config.yaml
n_kv_head: 6
vocab_size: 943
norm: "rmsnorm"
rope_base: 2980.0
attn_scale: 0.177
tie_embeddings: true
extras: ["capped logits"]
init: "uniform"
init_std_qkv: 0.0336
init_std_down: 0.0
weight_decay: 0.0
batch_tokens: [16384, 32768, 65536]
seq_len: 384
train_tokens: 159000000
Each number is 500 + 40 x the weight over its row's rms, rounded and kept within 0 to 999. Layers, rows and columns count from 0. Numbers have three digits each. The size before them is the row's rms in percent of the matrix's.

# layer 5 MLP gate, 512x192, rms 0.105, rows 105-148, columns 144-191
102:478500511503493464470512519402539505541407512465512483447530442466544488503524528566474453588531486570517530506557504366526464492473480552472560
106:426429554525484482562491476474474545539530493528532520559596504539501486510565451486568492560528532535570478535520422461487585520549544560449466
100:393481470526490500576448446566465502519535485533519482538483437497562480497567472570564516509551506446524585457539489466537523479474493459508540
101:458460448497470453468472443444538489516494465487484474485559516504485524548553494543488523582512511481501538557497529474542453529501487461555557
104:440496544531462490527497474471490494462486507513491585468483507494484464514500565531501474516464446518502456493462521546487547502435455476462507
103:437497505548572481471509468541510480453492476463452494421514483582437556428452545490478508503513503474529434519516490529450431431444531492547492
093:471502485513429422431518566556444517463451516504584574521468458483499543523564448449537548493518531485548492554516502538460414469437516507553462
096:489495489504463495548546574534462512560451511516477486566582523544520514514539490522581449597500460482433532468503476474471531505475492504441553
098:498522527446501497472478414467474532536463554515462386418437476523519484547485519520455455521551451511549545514440482479513456490408487556441424
104:444470549509455474479391513433568497451504429505460454541556507505581485524524531526509547511533537515542506508480593497510547556476423512490492
108:463557493503487494479578495501514520467492481515433484513529448505578534513483530542454397545528554438441490491503502466480534502433465500556590
094:492486523524459495501513416453517509512506503486444435478540517575516457514504471447502470446508474485495514479537484489497545515487451570455463
105:478463509459557470563525477427526550538466422518480421518477443551502556475511508490461516486492509520567571462477543454486523538517531468474592
102:551494467412548525466438495535428534451475517466498511485533508480558432477535497547459467491532494478586590520540564522489440511452507519480605
103:404599532558522478512446525516501548467454430498449503544539450535493474553533578521597537477522449497536564419500494462516517499479436452514487
101:483466493458483497528536473457477418445509450491475542544506497577564529434482450485547507535545505422484532491519565507494484432530459540545561
101:444560503538479483446536515511494485517439521520497478455515488529446526503507486479497473504426399465498488462476519526466497494447490511523593
103:527530481435544503503511508516486517478459453545476472529547488475539492439560526515531489491565445448563571481479560447478494516519581511587475
107:453432515490506463533511499493474456477480517489491499514548524556425522592479558468519504476538516451433527473554507557489508509510508453519521
098:466460444530507576516471472482478573526479524563465496558495493563454576488409460493441503577513533414545517504486498454508502496483469503449556
103:469465501547524485498463465514448457499447503521472483443510464478439497518458493549477504520405442451548480446533513460432498467421606482494560
100:461483508546455491557461646554429526558503520436474480471511536576486504508505479550479438480595526467491524578456429502552491494532521465462444
105:458450405528571474587521488483499492487539489471530460545474496514559425500513426487543425476543510452450529436455519433544535493480468572564445
100:502521530531520498448469454496465553437488461449459470544532583444541547586497515524454454484557585538430454516421486473566446479514486448478575
107:472485481565464456462481510506604496456491505465467487533497506505530504503497464543523477519493468471516540512584567439547485416462445480443453
100:492482510479494456531534500487514525390482487465485513474498460569483485515481552549580489512528476518454558449485512442469540508554510554508494
097:489455502514463535498486439460529502581477472508579449557433402531551503487551496483567490455504553485439562539530499498480521414527457539544536
097:516494505532564504491451566506561467410517461530379502457538545509540467546537457548498507590525518505485520487502525467514494477486478608475589
104:505516463487439472411472507483450472543453488470490493475583436428473502532565491487533456497456480488486521508488404506540463492490495468454476
097:500472550594485567515522489452474576433485485490538543486513460479511567544572498523467511499593567529504522520478445488471501478571465501442499
099:478462504482516498476621525456514531414524551449491551473498567471449489527535494500506476544558443466461551538466474557462469468526438469509500
099:424511557561542494473481479515520477529478489411457458465476444500445526491500544508506465472537517514487505438481483522522498529540498479515558
106:439527474485501567463553533590557560486497475449435449463516476523499512458534526419514505583493545478528525492569529554472492519495584460563564
093:409555546571514546483548469473537532617577521468460424483511431534501498530521546490567508439509456471477549493544489495495463501494499527527443
098:447528508517519533516476489482491512525469454511502497512501511461464482546553439522485479504519556421452547483527451563474472522424510480505591
090:470530469517492495446509499470455510436564530499483487526572492571470487469481524529530464467490495505469592450517536548575507460536473489471462
112:428489487450423563444541404430510499425536493498497458524532421569506546534511511447516491489490412526433457517532432473488529523475480512451576
100:497492449479543550565522499463537526479513502428503482530523398444545490557503565507560466448541518537524480425596488505517517484523532460475463
092:452493610546491535470461487568490465495486451529449499498497450544501540500603467559479471512521523484505481555476468569480407476470496421499493
097:465423544472540479458545481518497554440439525485541467522466578512433461509496542512570393481502499468489527514477452606416481442457426497457518
105:517525627478465395497542486520480418464530499501509599523495423451453513437542530518508437500475469432454493517536453545564478555469462499521537
104:439528445472477466442520381417520522429489496507529546526436490511448521558444557522538486463523478481510514504510498462504464509402482521524569
097:459394538478486491461489521531478416434520493483445466464485465476425460490465519498473481527486417484483525551468432543578542450530418514555530
092:465491472522514505549510489486486502479494485519505510479508521506522537535508509549557441525512475490502501505462533487562535532440517499476493
# layer 5 MLP up, 512x192, rms 0.103, rows 105-148, columns 144-191
104:486465484496457496443422509491539484508523493496478467571506475526541447479520407509509446496483518460512502441508520488560447421541532512488567
104:534442475502519534468512498459476470568531515460458483492460467496522503472438467457505482466560481525470418461458509455542467595475530580488441
105:490479390495465534523525517511505557520486496507455505548448471475476467470488455531517541515491508464495566434481531493493508478524553495494547
095:472506439502533465510429440542492510539510504516503440514498523425463469467567519532475519558507546473436503529504549533478538526490505462575551
113:468463488490471482474515488538513552518414530435504513583474535511481515540506517512496505441522512488551496474463434518497505455541484526483560
103:521466529464419461546512540491510548539524549520490519492460494431515499530511492539472454510506460564531522411491419490533559461533526425542493
098:507474530492527450550482464495470495536421470463501536497490520510568526467423601489482507529500418501414512576515576554431545529522512494527483
096:495425520402509531486530478503514451477553500533562526584516491522431541533527570473528544483431488471521484494471505578514504472469537516427503
097:496523479494454496495475556466419417561442492471509480487510459522481511499509519524471518478490447531513460484480473530507495482516540449504544
104:493502467451510476444424490530502516482473537519516530570466570534497532568469525502480500514506552504428431551574487526469570510508496439440499
107:499471554393482470481448512554476448465516553500552457579589536550505484494551490520456520489480494512597510491535508475456574515518529489467433
092:521490541492482533541496415461447507453586555536539418455511515479439454447534442563505587514469409415457480495493456468471526493501454493453400
104:493486542508515449507514523466471482572542523493487472484524467612422520474512454491540444525516579439515488496532486520442499447526556489522527
107:499443562493467468559495512464504548513445479440513461549443484519496511481484472491458516569537582428466553528573518511533511454504420497531438
105:487520466554508541397458523502488525485481558464446579504478516468485568527540491515407536524494511496539440565514527477512513486540479490458435
100:488606449470487516527457545450498471519463428491514494443431443402564560449515494518492488509457487541527443454542495463515501473533528491543602
105:497493574473465458522455479488507564508509449516513515439498507539516497466495507477552510483534506509536439462453470460508524448521425470484525
105:487482549539498540546497505451536489509517484488466545464483544445554526414451497443510476477558562511547498411476562470497528485486482508479445
103:484494479546500372490453556519468520455458486549495527488554479522437517592522436492470528527474503484539482521513492485485467528488420449509462
099:506493549440467522505495387481500475499521509543524500493464484475472492536460474430434572521474419468511521422470425510455491491471515511568504
105:477562513542516511470457474527564520436543461515527544480542501458534363465540540456508562480464485490538538447498495470465525519434540550474485
097:472473556442608502499622500496496479524446480504493457545583483527457480550531514495526499488483555435482501523567572502478534470523525503543482
104:484512448527512437592484488484483496431472504468428485524465409502475497542479436501508464423466480459548462423507512482531558492462406516512510
097:510416475513478440486496584514548539478453447536524525554479517486567493467497543517563468575494431484474537541439481526516442480510484536579476
105:502538496488567478513481500417540455441483490551497512545448547494458506505511493488523545509531467449485458466530494414486520502481544559526483
105:485529564503466545490448474497428469460527556504479494516494456454502530474495586464522480503561480523501451529536456501461521489555519409383561
105:537528449480513499464505577468504435484478464534477579434468613523468516579497550526443517488582496525549518484513502487512518524488509478535493
097:498519501493560506452466530498531538467490559517436524476466537477521445479563471498500530522555533495461507470513572557533492525556494560456503
100:534509543482488533522510434487562507500558486504392500486461492596551525452484517476514510501542537506519543455478527567521531488509489509487487
096:487487480475529481565473450480496556468462434507515535463483493503489489583525450510548495539516513537482536490455472558458531419489481473484546
106:541447500475443476527463456476467527465550539461568444508489567489534468454455479528473498520525455493456501562424598569471556480502437516464438
096:413476545470554522545523508475486469470482520436543510523529484542554460512529532566499474536530525452457499470464497457591529525517505474445499
102:461525486516476523451497516524517466522482551432507494473480532429442471470453498430536548508577512465438529459521560542526420504531484523531459
102:472443526567554543531457413459537526498518516431431548449487547419535538510457483481464495577552473478495427580492556422503550538391523507515511
093:488516473432523497434523519521386492500521456508457472500522531441413534602555525548512481472496389564490518494492482534499464525490612490502522
088:505589506448604545529503465401509489531482538520512435522464517477485441495490505503436482454513450484524480515464515436504490499517462472472504
111:442538409426509559477471515472524566486523450493513439559476471489532527502544526434557501518508440505455454498499488550519467491451474494482561
104:552470542482466540533548441510476436495444444565548574517492494515531490542509527539485580516502519542445516605476571456511551563531481525449516
097:509485509519429509481468510539462440482482461457497514469441497453497545483603452548528517566480565383412516519495470514417489475592476540509522
093:507490493473440429536452530468456514468551469504590395453459509544446578481462494508487487464485502443535583496420561553473488489525442538550474
101:517493517509515519548490534434531478442487492517527508505493501486503526475524460532435523477563557490554478478445547546499578504463456472552453
099:508542479480562503442587465460500508519483500550556435507489526505483521421495422563487453464500496505553471538423545560482504516464511520507517
095:495522506489514521572475566506537505560503491474550436558506518544494461493552405525404517543530514498504505484518515533479506535489546487527548
093:509572433522540545468501455533527487491405493446460502455548446513598454453537512447502498471486472468557467409459484516547472474428488532497465
# layer 5 MLP down (transposed), 512x192, rms 0.0962, rows 105-148, columns 144-191
105:490550509477509536458489521493499569479381495546514470431511537494427454519551489448527460493495482545471522494590491499481496462557473473429508
104:547519496453454457450442546557502486551516486529502495527529533522562606490513466485525548501457546502508466543442481485515536546552474576527474
107:542536464478536455534446482493497484452607426421533466425485487532504424495514531469504595547509508431505519529503515504474454510535551501512458
096:447485457487566496516548560500531501533539530505472482514468541532515543452529543452461536477513438569539502559477442540484491441542458522463516
106:476572467508494565488490520531557507507487494491450494475484473430476456581505506415485545486541451496517631478518500526487455485546550488583563
104:493564529536526554511452560480395535422516431476515573416478477512545515519501565490481538488549464459503495476480495439405508515489515450550449
098:562574460425524554459494532521482544463504538559494544539518477542461506577511445501549611550493572489539420547520506524523463512423487454531516
098:531480574521561511481520538546471577530506558495570534505513451468449510478505516468490482501489479509523481453460577490533575543535542518562533
098:553502499554516496485486521505402624533511443495573439470475506526473496545471527507485504504491474570501462511551514512505551456476571529517463
106:497484512478448503508544539519579487499539480481488500554496447489527430504560480449571536486451494555469521500560460477527465483451513553554449
107:477553542480463536551541427540488508520527535475523471475493568529549464506433487554496481483497508453488463519556497500453512432538517499536529
094:538503531561566570508472569547501444480556538481506486444489514524449547529461552546535529507476471495584455546517495497387630503547486538556564
104:428457501533508551405460533525517455512433486511465500473526502529519563579467509520484467511478566538508541502483446538403533531534567527479498
108:549478456625533506517494508598549569466543471493520442476510434498504518482386504450519551518514486543549466440530493477484480539472548480480490
106:534507515458485443608483464430556494496485523471474485575569455515497431496512423470435538514517542503427442531487476535434515524483465478524476
102:486498491545434517500479486497529530429538533537465471497476535541463464547521468516558510526487558524545558558495510528493441534466506528489528
106:480492471528559532438441515566579547521484462548487462492553540515456500544502496449471442515531457422537502442504506515425440484428545500444505
106:463479493432567556505544613526482434500517481530562478401506478446471467498510449465523468477532459494499470497501511490480505475492466523468482
104:497508470494568528485555471505562448569526509524492479523385552499526559476509532493470460463502520498599585500505508485514464477501461464499518
098:511503525493563424481475431562504436510503503457485522442474490483584545448549512599454530483468530508432455576569493531572550544459547470499586
104:511534497548524477533517453504467452479522511494542538457487399497487535428470470480500563496435451565589504484494486546552537448479510496515483
097:430525473535375506469477523477506466562486488458569503515513540568499535452482556484561478546514487490432458453446489407446443505465581531512474
106:530559462533426467532502510500503537558441464505528496469512499570555493515527589501566502545457531506477546528483484524486513473460523493525492
098:489599515511535527455529512507495505518549530440454476474534510493454513494515517519437514417484510460514482432459459440473538600483508464403535
102:502449497445520486543474518544493529477549435518561434443485471511440496529412468468451540477486558455529497475540559538493552437513465497539571
103:552485484447464513520549467482474510400553461498555516479484500469576486510582501476496571525407517499562500497458471519499476406428522565524549
105:402479427477494403559525567450515454428505520504446546507526527568479506489476468534545540575486516426514509482558567509527489499531509533425526
097:525466526547508457529503470459448439570494515506583491549523476533488475486528524540503485560436480515514445493480515511467523475484511487608540
100:524516484502444583424544526535492476532487468518526455487523505453457477472386499460478479504536514573497499505507507517497493465520547433474499
094:393542489520508491476424488519524494583501530475426487614518461507580534425490502542460390494459482504482493522460489401480479439513444509556509
103:600517535563514492525435486435459453552561501516455423498459412512423578406488523550474488448534477540508452468482483484504542490490541412510548
098:514405472478497484505501465524517487507451581460506488598590534541485545480491489520466490476522491451510458585486494574456509585457541529397489
099:440548531536524534554498506466466401463514491537499522520443529567495472507492518547429533531427529538415597515504482493507471560480492563503529
099:556425466471499469504499521425519475454443583480492470561526515433535528560511492417416499438490460491461434535494481463520439521540460514477485
095:469488472533536498506527526517587544457487493411556520523514486563553527485455500509533487507564514488439513547459543476484518485488436572500469
091:551511436432537445545518484497456558526434497484431570468470535455522469545504478492470527526514522545473514458480420557573472536481526582481507
110:515560506498527518465472576462492467460511469483547582506465505441562545536454501490483563427459564511524504413451516444496538494506468466494572
102:431562501539403453524601477398542451519482514489491501490555484486531546515478568479511511472478482548547530447438489536506418483472444531576453
096:493541483522517424542556492478433568481531548471521511463439537527494465530432510554508523452453508523469459544434497485557538521466595459459542
095:583501573572489597465492444490456514537499503459435522484545431511492537435488519465555478466517529501530527468527479474554487553466513458505540
103:434482420471445431433460448559497512511468470509529501519478519479454449490449483471434478548484456491476449538526470543479495446476474490499500
100:506518554493526446494527508496504452497472554516503500512560469534540521502528540470473554519481554572553464558542527550487549509491490424485469
097:549484524480556510435454478477477487506487478541502457547454539493447484505474528443463467436567559426527519485441439494462422482500579462517506
093:474473482475516466463452522478589447474563537499397445405466508413561501516429474471490465474498465548448493518483457563505557447522550585501488